python train.py --d_model=256 --n_kv_head=4 --d_mlp=1280 --vocab_size=512 --norm_eps=1e-05 --bias="all" --optimizer="adamw" --lr_mult_qkv=0.4 --beta1=0.9 --beta2=0.98 --decay_fraction=0.483 --seq_len=2048
Each number is 128 + 32 x the weight over its row's rms, rounded and kept within 0 to 255. Layers, rows and columns count from 0. The size above them is the row's rms in percent of the matrix's.

# layer 21 MLP up, 1280x256, rms 0.11, rows 739-763, columns 64-127
size [105  97 106 105  90  97 102  97 105 102 103 106 103 101 103 100  96 105 109 106  95 105 100 105  91]
[[ 89 163 133 169 135  98 137 124 108 136  80 148 182 100 118 125 112 150 160  48  75  92 158 113 143 127 110  76 105 167 129 156 188 142 118  97 132 154 122 128  57  97 123 102  88 144 126 166 107 151  86 132 117 128 139 142 131 114 174 134 163  90 139 136]
 [ 68 142 125 122 135 104 117  68  99 142 144  89 120 105 191 112 134 162 113 150 145 100 144 179  98 117 199 118  86  67 108 152  57  86 112 210 160  77 107 102 102 110 117 106 155 175  86 178 151 142  92  69 144 145 113  73 118 178 171 173 111 134 135 118]
 [ 75 130 139 105 121  81 102 134 122 137 120 113  66  65 116  94  69 102 109  99 142 164 162 187 175  85 126 134 133 188 142 148 148 111 128 144  89 129 111 156  81 103 138 132 129 142  77 169 150 120 123 198 140 145 136 125 107 171 175 172 161 104 112  44]
 [118 147 163 170 153  65 119 141 146 124 155 149 138 119 152 108 142 129 131 107 178 165 113 142 160  95  99 110 143  86 132 123 124 171 150  91 130 125 153 135 128 172 146 128  55 144 156 165 120 128 133 109 142  95 116  76 116 203 140 142 122 150 143  92]
 [ 95 155 143 126 148 142 119 168 125 154 159 130  89 130 126 105 128 119 156  90 185 180 106 148 147 134 140   0 184 177 180 133  94 104 100 146 128 148 115 134 143 111 141 152 123 207 135  66 113 122 121 186 150 140 161 166 132 149 149 102 139 103 129  95]
 [117  80 145 152 124  86 145 184 159 136 120 107 161 121 104  79 123  92 113 191 132 119 119 143  94 137 104  94 145 104 179 116 150 119 152 130 106 139 157 137  87 103  86 128 186  97  58 153 133 188 132 108 116 162  98 130 153 123 181 121 139 114  75 156]
 [107 155 154  83 160  99  94  99  81 174 125 124 139  86  94 152 146 130 101 141 111 164 135 117 196 107 118 136 127  85 126 164 116 124 127 158  97 139 149  98  80 131 108 164 141 170 129 114 124 184 177  90  82 171 126 119 139 171 134 140 125 149 148 117]
 [ 91 105 168 132 166  91  95 112  81 156 147 158 159 151 148 158 118  95 155 197 142 140 121  76 205 165 104 163 120 136 129 137  68 128 139 142  77 112 156 161 118 113  94 144 159  96 123 144  54 123 121 145 101 123  92 154  62 151  80 146 135 106 132 119]
 [112  84 139  72 106 137 129 127  98 165 171 116 149 145 103 126 148  78 148 123 133 115 168 124 159 111 166 120 131 132  83 145 168  95 151 120 155  93 132 149 112 183 130 118 129 199 108 196 170 137 126 158 130  83  68  78 106 166 142 185 155 179 111 139]
 [128 154 151 140 123 108 149 110 110 191 135 125 149 148 146 171 135 146 153  85 112 148 140 159  79 123 197 105 113 148 119 155 148 131 105 158 119 130 152  87 121 171 111 159 119 125 108  90  95  93  81 121 144 163 149 124  78 156 192  98 154  99 113 127]
 [119  92 166 163 165  84 102  84  91 128 111  90  69 164 123 136 130 175 173 104 145 162 156 113 133 147 133 133 102  55 128 130 126 102 122 132  95 112 194 161 143  90 111 127 136 110  94 155 111 141 129 136 101  97 139 119 125 191 150 171 187 160 102 106]
 [ 47  86 166 102  94 109 146  90 102 101 143 199  86 166 102  46 124 120 179 151 105 175 174 162 158 125 192  90 139 187 116  95 114 113  95  84 156 103  94 166  95 134 109  93 166 156 163 124  93  95 150 144 118  89 122 160 124 187 171  99 120  74 106 101]
 [141 115 119 134 112  85 182 135 112  71 127 124 172 102 119 169 146  47 137 137 140 131 184  71  92 104 132  99 189 164  93 152 102  80  90 127 132 100 137 155  91 122  40 110  83 104 188 177 132 103 123  72 137 101  87  72 134 108 137 185 153 124 128 144]
 [128 125 191  87 141 147 123  73  89  77  76 142 107 155 141 143 128 166 131 161 225 194 106 116 155 125 132 127  92  81 113 112  81 145  93 189 146 104 106  82 109 135 144 100 101 155 113 111 143 116  83 132  59 143 108 111 156 157 151  58 136  78  79 182]
 [158 171 144 146 150  93 134 123 188 255  96 155  85 126 169 161  51 127 154 112 172 123 167 148 107 140 142 153  55 173 127  69 120 114 120  85  94 166 118 159  78  62 150 139  98 117 118  97 126 155 106 121 131 117 144 144  94 147 128 152 165 164 126 116]
 [151 139 113 205 128 144 133 100  99 159  48 161  81 106 158  93  96  94 120 114  67 129 120 168  82 117 106  88  80 128 126 137  79 134 102  98 104 161 201 117 125 127  88  87  89 165 176 162 133 106 153 120 107  67 142  99 132 108 163  95 132 171 106 121]
 [138 101 143 132 172 124 143 103 106 189 157 122 112  84 170 150 128 141 139 168 123 185  97 123 169 149 167 131 123 103 144  92 101  85 147 202  79 111  75 177 150 184  83 106  99 145 127 140 145 143 113 109 148 154 140  77 102 121  94 138 111 175  90  92]
 [140 133 130 162 183 115 140  75 118 145 181 116 126 141 179 146  98 145 160 130 156 164 124 117 101 165  76 145 178 130  94 109 106 103 170 159 147 105 190 104 150 145 136  84 144 152 150 189 151 154 108 145  75 200  75 181 109 156 129  55 195 119  93 166]
 [139 192 110 132 174 125 143  87 162 151 177 123 136  89 170  73  71 141 156 178  64  94 127 150 134  99 157 187 120  72 129 205 126 140 155 136 100 115  91 138 111 154 153 114 110 114 130 173 146 112 120 148  91 138  76 136  66 108 118  93 168 128 108 148]
 [111 185 168 147 167 112 120 109 102 157 151 152 139 148  82  84  76 103 168 178 161 130 161  87 211 123 124 121 137 139 166  80 112 137 108 210  84 120 133 143 120  91 115 131 108 154 129 113 126  53  93 167 144 118  91 106 149 111 122 146 147 102 134  97]
 [134 194 147 100 174 153 122 150 116 191 135 130 125  73  96 138 134 148 173 202 151 127 118 102 104  69 163 133 146 210 154 205 126 154  88 105 140  43 151  72 130  77 159  77  74 144 128 134 153 143 174 172 104 101 128 159 122 167 140 172 165  92  66 180]
 [133 141  82 114 165 176 173 103 167 149  92 128 123 115 192 164 101 134 167 106 107 105 110 142 143 116 171 129 140 131 129 102 112  81 184  94 174 154 201 151  99  99 101 112 103 146 126 187 101 169 178 153 122  97  82 168 106  96 138 134 130 147 144  64]
 [148 157 130 155 180 168 145 124 110 107 119 109  64 130 125 129 113 117 139 114 118 113 120 189 114 106 145  85 141 145 149 153  73  88 151 122 108 132 153  35  92 124 139  51  79 153  75 137 139 152 121 141 118  90 103 140 101 146 137 217 157 209 106 121]
 [ 96 134 153 113 210 143 148  75 132 128 185 122 139 132  78 113 115 140 138 142 111 144  92 183 205 118 200 121 153 202 142 184 182 106 142  83 147 130 111  79 128 147 139 156  90  97 120 156 146 117 135 128 186 116  95  86  53 128 132 160 182 136 162  87]
 [124 145 155  64 121 143 144 116 120 144 156 163 156  85  97  92 147  76 139 107 111  98 147 137 152  94  86 136 115 137 109 206 118  92 122 179 124 105 136  49 158 125 126  95 135 132 114  97 124  88 138 147 159 154  62 138 170  98 119 118 137 152 147  91]]
# layer 21 MLP down (transposed), 1280x256, rms 0.117, rows 739-762, columns 64-127
size [109  94 111 107  69  93  91  97 100 106 104  77 103 102  98 101  90 106 105 114  93 103 117 107]
[[ 78 141 131 115 149 165 158 103 136 161 204 112 171 107 169 123 127 197  92 141 141 101  96 136 121 163 120  53  71 122 149 113 208 156 102 106 116 138 150 130 116  83 103 147 143 160 122 134  91  82 125 108 149 133 124 151 161  91 147 103  98 142  88 142]
 [136 113 123 105 187 156 178 141 138  55 107 109 121 151 139 137  86  90  93 107 130  38 141 127 121 137 140 167 188  89 104 123 172 170 139 161 152 146 120 101 152 174  90 123 109 163 155 130 132 102 108 160 148 123 122  86 173 111 177  67 137 159 138  80]
 [137  63 108 124 154 107 129 113 136 113 104 167 108 126 162 128 140 108  93  54  99 119 134 115 109 150 117 102 137 147 110  67 114 130  76 156  92 111 129 152 107 182 161 130 138 122 212 146 162 166 128 116 179 150 119 136 152 133 167 170 148 125 191 113]
 [108  72 114 144 139 144 133 117  94 171 116 137 152 178  88 108 146 137  70 140 133  98 101 166 120 142 136 133 115 152 116 102  84 157  77 197 135 139 157 158 151 163 151 117 126 158 100 168 123  91  82 128 141  71 126 135 130 163  91 171  94 161 107 154]
 [ 80 130 130 149 110 162 140  78 160  98  48 100 159 105 127 113 206 142 120 113 133 109 102  96 100 171 114 123 152 111 136 143  94 120 139 128  89 161 150 113 164 172 109 133  92 141  87 153 169  96 150  74  78  94 151  74 120 117 168 143  97 147 130  89]
 [136 132 121  66 113 165 134  97 124 141 100 133  97 125 133 237 133  92 118  83  89 122 130 116  98 135 128 102  96 106 176 155 108 179 112 126 146 102  77 149 153 135 156  94 112 123 139 139 100  76 109 139  99 131 105  81 115 125  69 180 142 158 147 102]
 [ 88 142  97 156 136  93 147 145 103 132 105  76 145 111 152  52 152 201  95 122  88 133 131 121 110 146 147 201 157 139 134 175 118 138 179 177 116 130 153 112  72 147 145 148  97 118 106 137 158 166  72 127 135 159 167 116 105 156  46 127 115 107  97 181]
 [104 116  77 147 113 106 100  92 195 145 158 135 122 133 150 100 158 169 151  51 112 145  98 165 107 132 179 144  89 121 106 135  89 168 143 113  93 110 137 128 122 168 107 122  94 132 128 144 103  48 126 151 200  62 136 112 148  86 168 192 144 160 135  97]
 [101 132 113 155 157 111 151 142 147 110 111  98  64 136 148 119 131 185 113 147 142  72 140 138 131 161 146 173 149 105 163 122  87 127 154 114 102 124 185 138  91 127 157 147 126  72 152 101  89 150 190  75  71 188 159 115 123 130  96 119 122  80 147 142]
 [143 134 126 145 114 150 151 128 103 107 109 115 193 186 157 126 192  67 152 142 110  98 138  92 113 104 139 158 131 139 204 105  99 201  39 161 171  95 168 131 213 156  98 164 172 122 122 175 127 110 142 113 143 121 179 139 122 131  64 168 112  85 126 165]
 [127 160  74  94 152 111 112 154 126 172 108 143  96 101  92 130 132  63 100 110 134 165 127 129 124 160 123 165 132 143 151  94  85 121  90  97 137 133 101 117  84 156 148 114 155 112  74 127 174 116 166  93 114 137 171 117 109 170 135  97 149 141 119 134]
 [ 37 161 152 108  75 124 171 135 116 126 102 131 110 121 134 133 138 125 123  99 152 151 137 126 123 143 153 150 107 147 139 145 125 148 117  94 154  79 108 121 142 125 136 152 226 141 118 127  67 136 181 107 100 100 126 154 135 128 163 149 149 130 121  91]
 [188 144  78 144 121 122 112 138 156 171 121 183  70 177  91 140 182 141  63 114 150 129 123 129 171 115 130  96 122 110 136 148 136  77 151 126 102 145  65 152 155 159 161 167 141 130 150 157 198 123  99 164 113 165 102 134 119 117 115 100  96 131 138  98]
 [132  84 118  98 167 142 131 146  80  73 104 177 180 101 110 141 137 144 144  90 189 124 135  96 122  84 100 121 144  80 182  84  65 117 140 150  68 126 119 140 108 103 127  89 134 161 161 112  88 129 174 124 181 145 116 146 148  88 154 153 151 146 137 155]
 [147  76  93 172 105 165  90 117 100 109 112  99 173 106 102 179 113  94 140 127  45  39 161 134 134 147 175 196 102 186 164 180 115  95 125  96 129  74  82 133 118 124 119 106 134 141 133 154 142  98 150 162  94  94 171  83 109 150  75 192 168 122 133  84]
 [163  83 134 157 136 123  93 167 146  80 121  44 107 129 117 120 129 162 104 164  92 117 130 106 126 129  84  89 120 123 107  62 152 165 128 163 135  63  66 137 112 114 137 127  91 136  65 144 177 157 145 190 175  77  67 180 132 156 134 110 150 105 123  97]
 [177  97 146 131 129 111  98 150 165  93 132 115  98 132  91  87 148 107 142 117 143 134  91 118  99 157 131 163 111 160  58 125 176 108 129 116 139 146 108  98 176 113 121 133 130 102 143 153  87 167 122 110 145  90 122 145 130 105 177 117 113  77 141 130]
 [140 112 123 138 119 149  87  58  99 105 116 111 132  71 124 123 157  58 132 118 132 178 169  83  92 122 152 169  89 119 115 135 101 148 170 105  92 112 141 142  76 109 124  83 135 124 132 110 158 162 152 117  84 127 182 133  64 102 124  93 115 141 161  90]
 [146 103 101  96 137 144 168 124 181 102 139 115 119 110 127 142 119 151 111 123 158 146  98 152 146 106 131 173 136 171  87 152 107 127 152 117 108 136 116 167 110 208  96 155 132  96 158 143 137 132  87 140 146 122 126 139 125 113 124 138 187 149 139 127]
 [ 95 109 107 105 116  97 186 128 181 158 128 136 107  71 118 167 145 143 109 122 119 141 118 109 108 217 152 157  89  99 127  64 128 132 100 159 180 183 152 125 139 182 125  89 199 178 150 147 134 101 133 125 140 155 135 119 136 105  94 145 137 144 139 146]
 [166  99 150 110 117 170 117 152 159  97 148  48 178 124 125  87 127 143 132 128 181 130  94 146 118 120 118 126 159 104 150 164 151 178 203  83 154 115  91 128 142 146 110 170 137 177 111 142 185  97 174 110 132 137 135 109  81  83 180 130 135 123 152 118]
 [118  74 140 118 151  89 150  90 102 162 114 157 179 119  64 168 194 107 165 115 120 162 113 175 113 216 143 185 181 143  56 105  90 117 105 132 139 174 128 125 137 121 130 111 118 149 161 121 126 115 167 125 127 131 182 102 137 169 111 118 135 106 150 131]
 [179 139 158 136 107 193 155  85 143 164 122 142 144 164 187 124 117 149 134  92 149 147 102 114 157 115 166  96 134 152  91 120 122 171 159 122 121  92 124 138 106  97 118 118 129 142 101  60 132 144 162 111  97 110 122 145 115 102 132 169 139 189 138 116]
 [159 173 158 145 126 136 157 122 138 165 125  83 137 249  94 128 155 108  99 116 138 112  94 140 118  91  81  76 118  87 132 102 117 127 121 131 122 106 107 126 106  85 110 168 112 143 143 160 142 127 142 109 169 156 167 160 123  94 162 136 112 122 165 109]]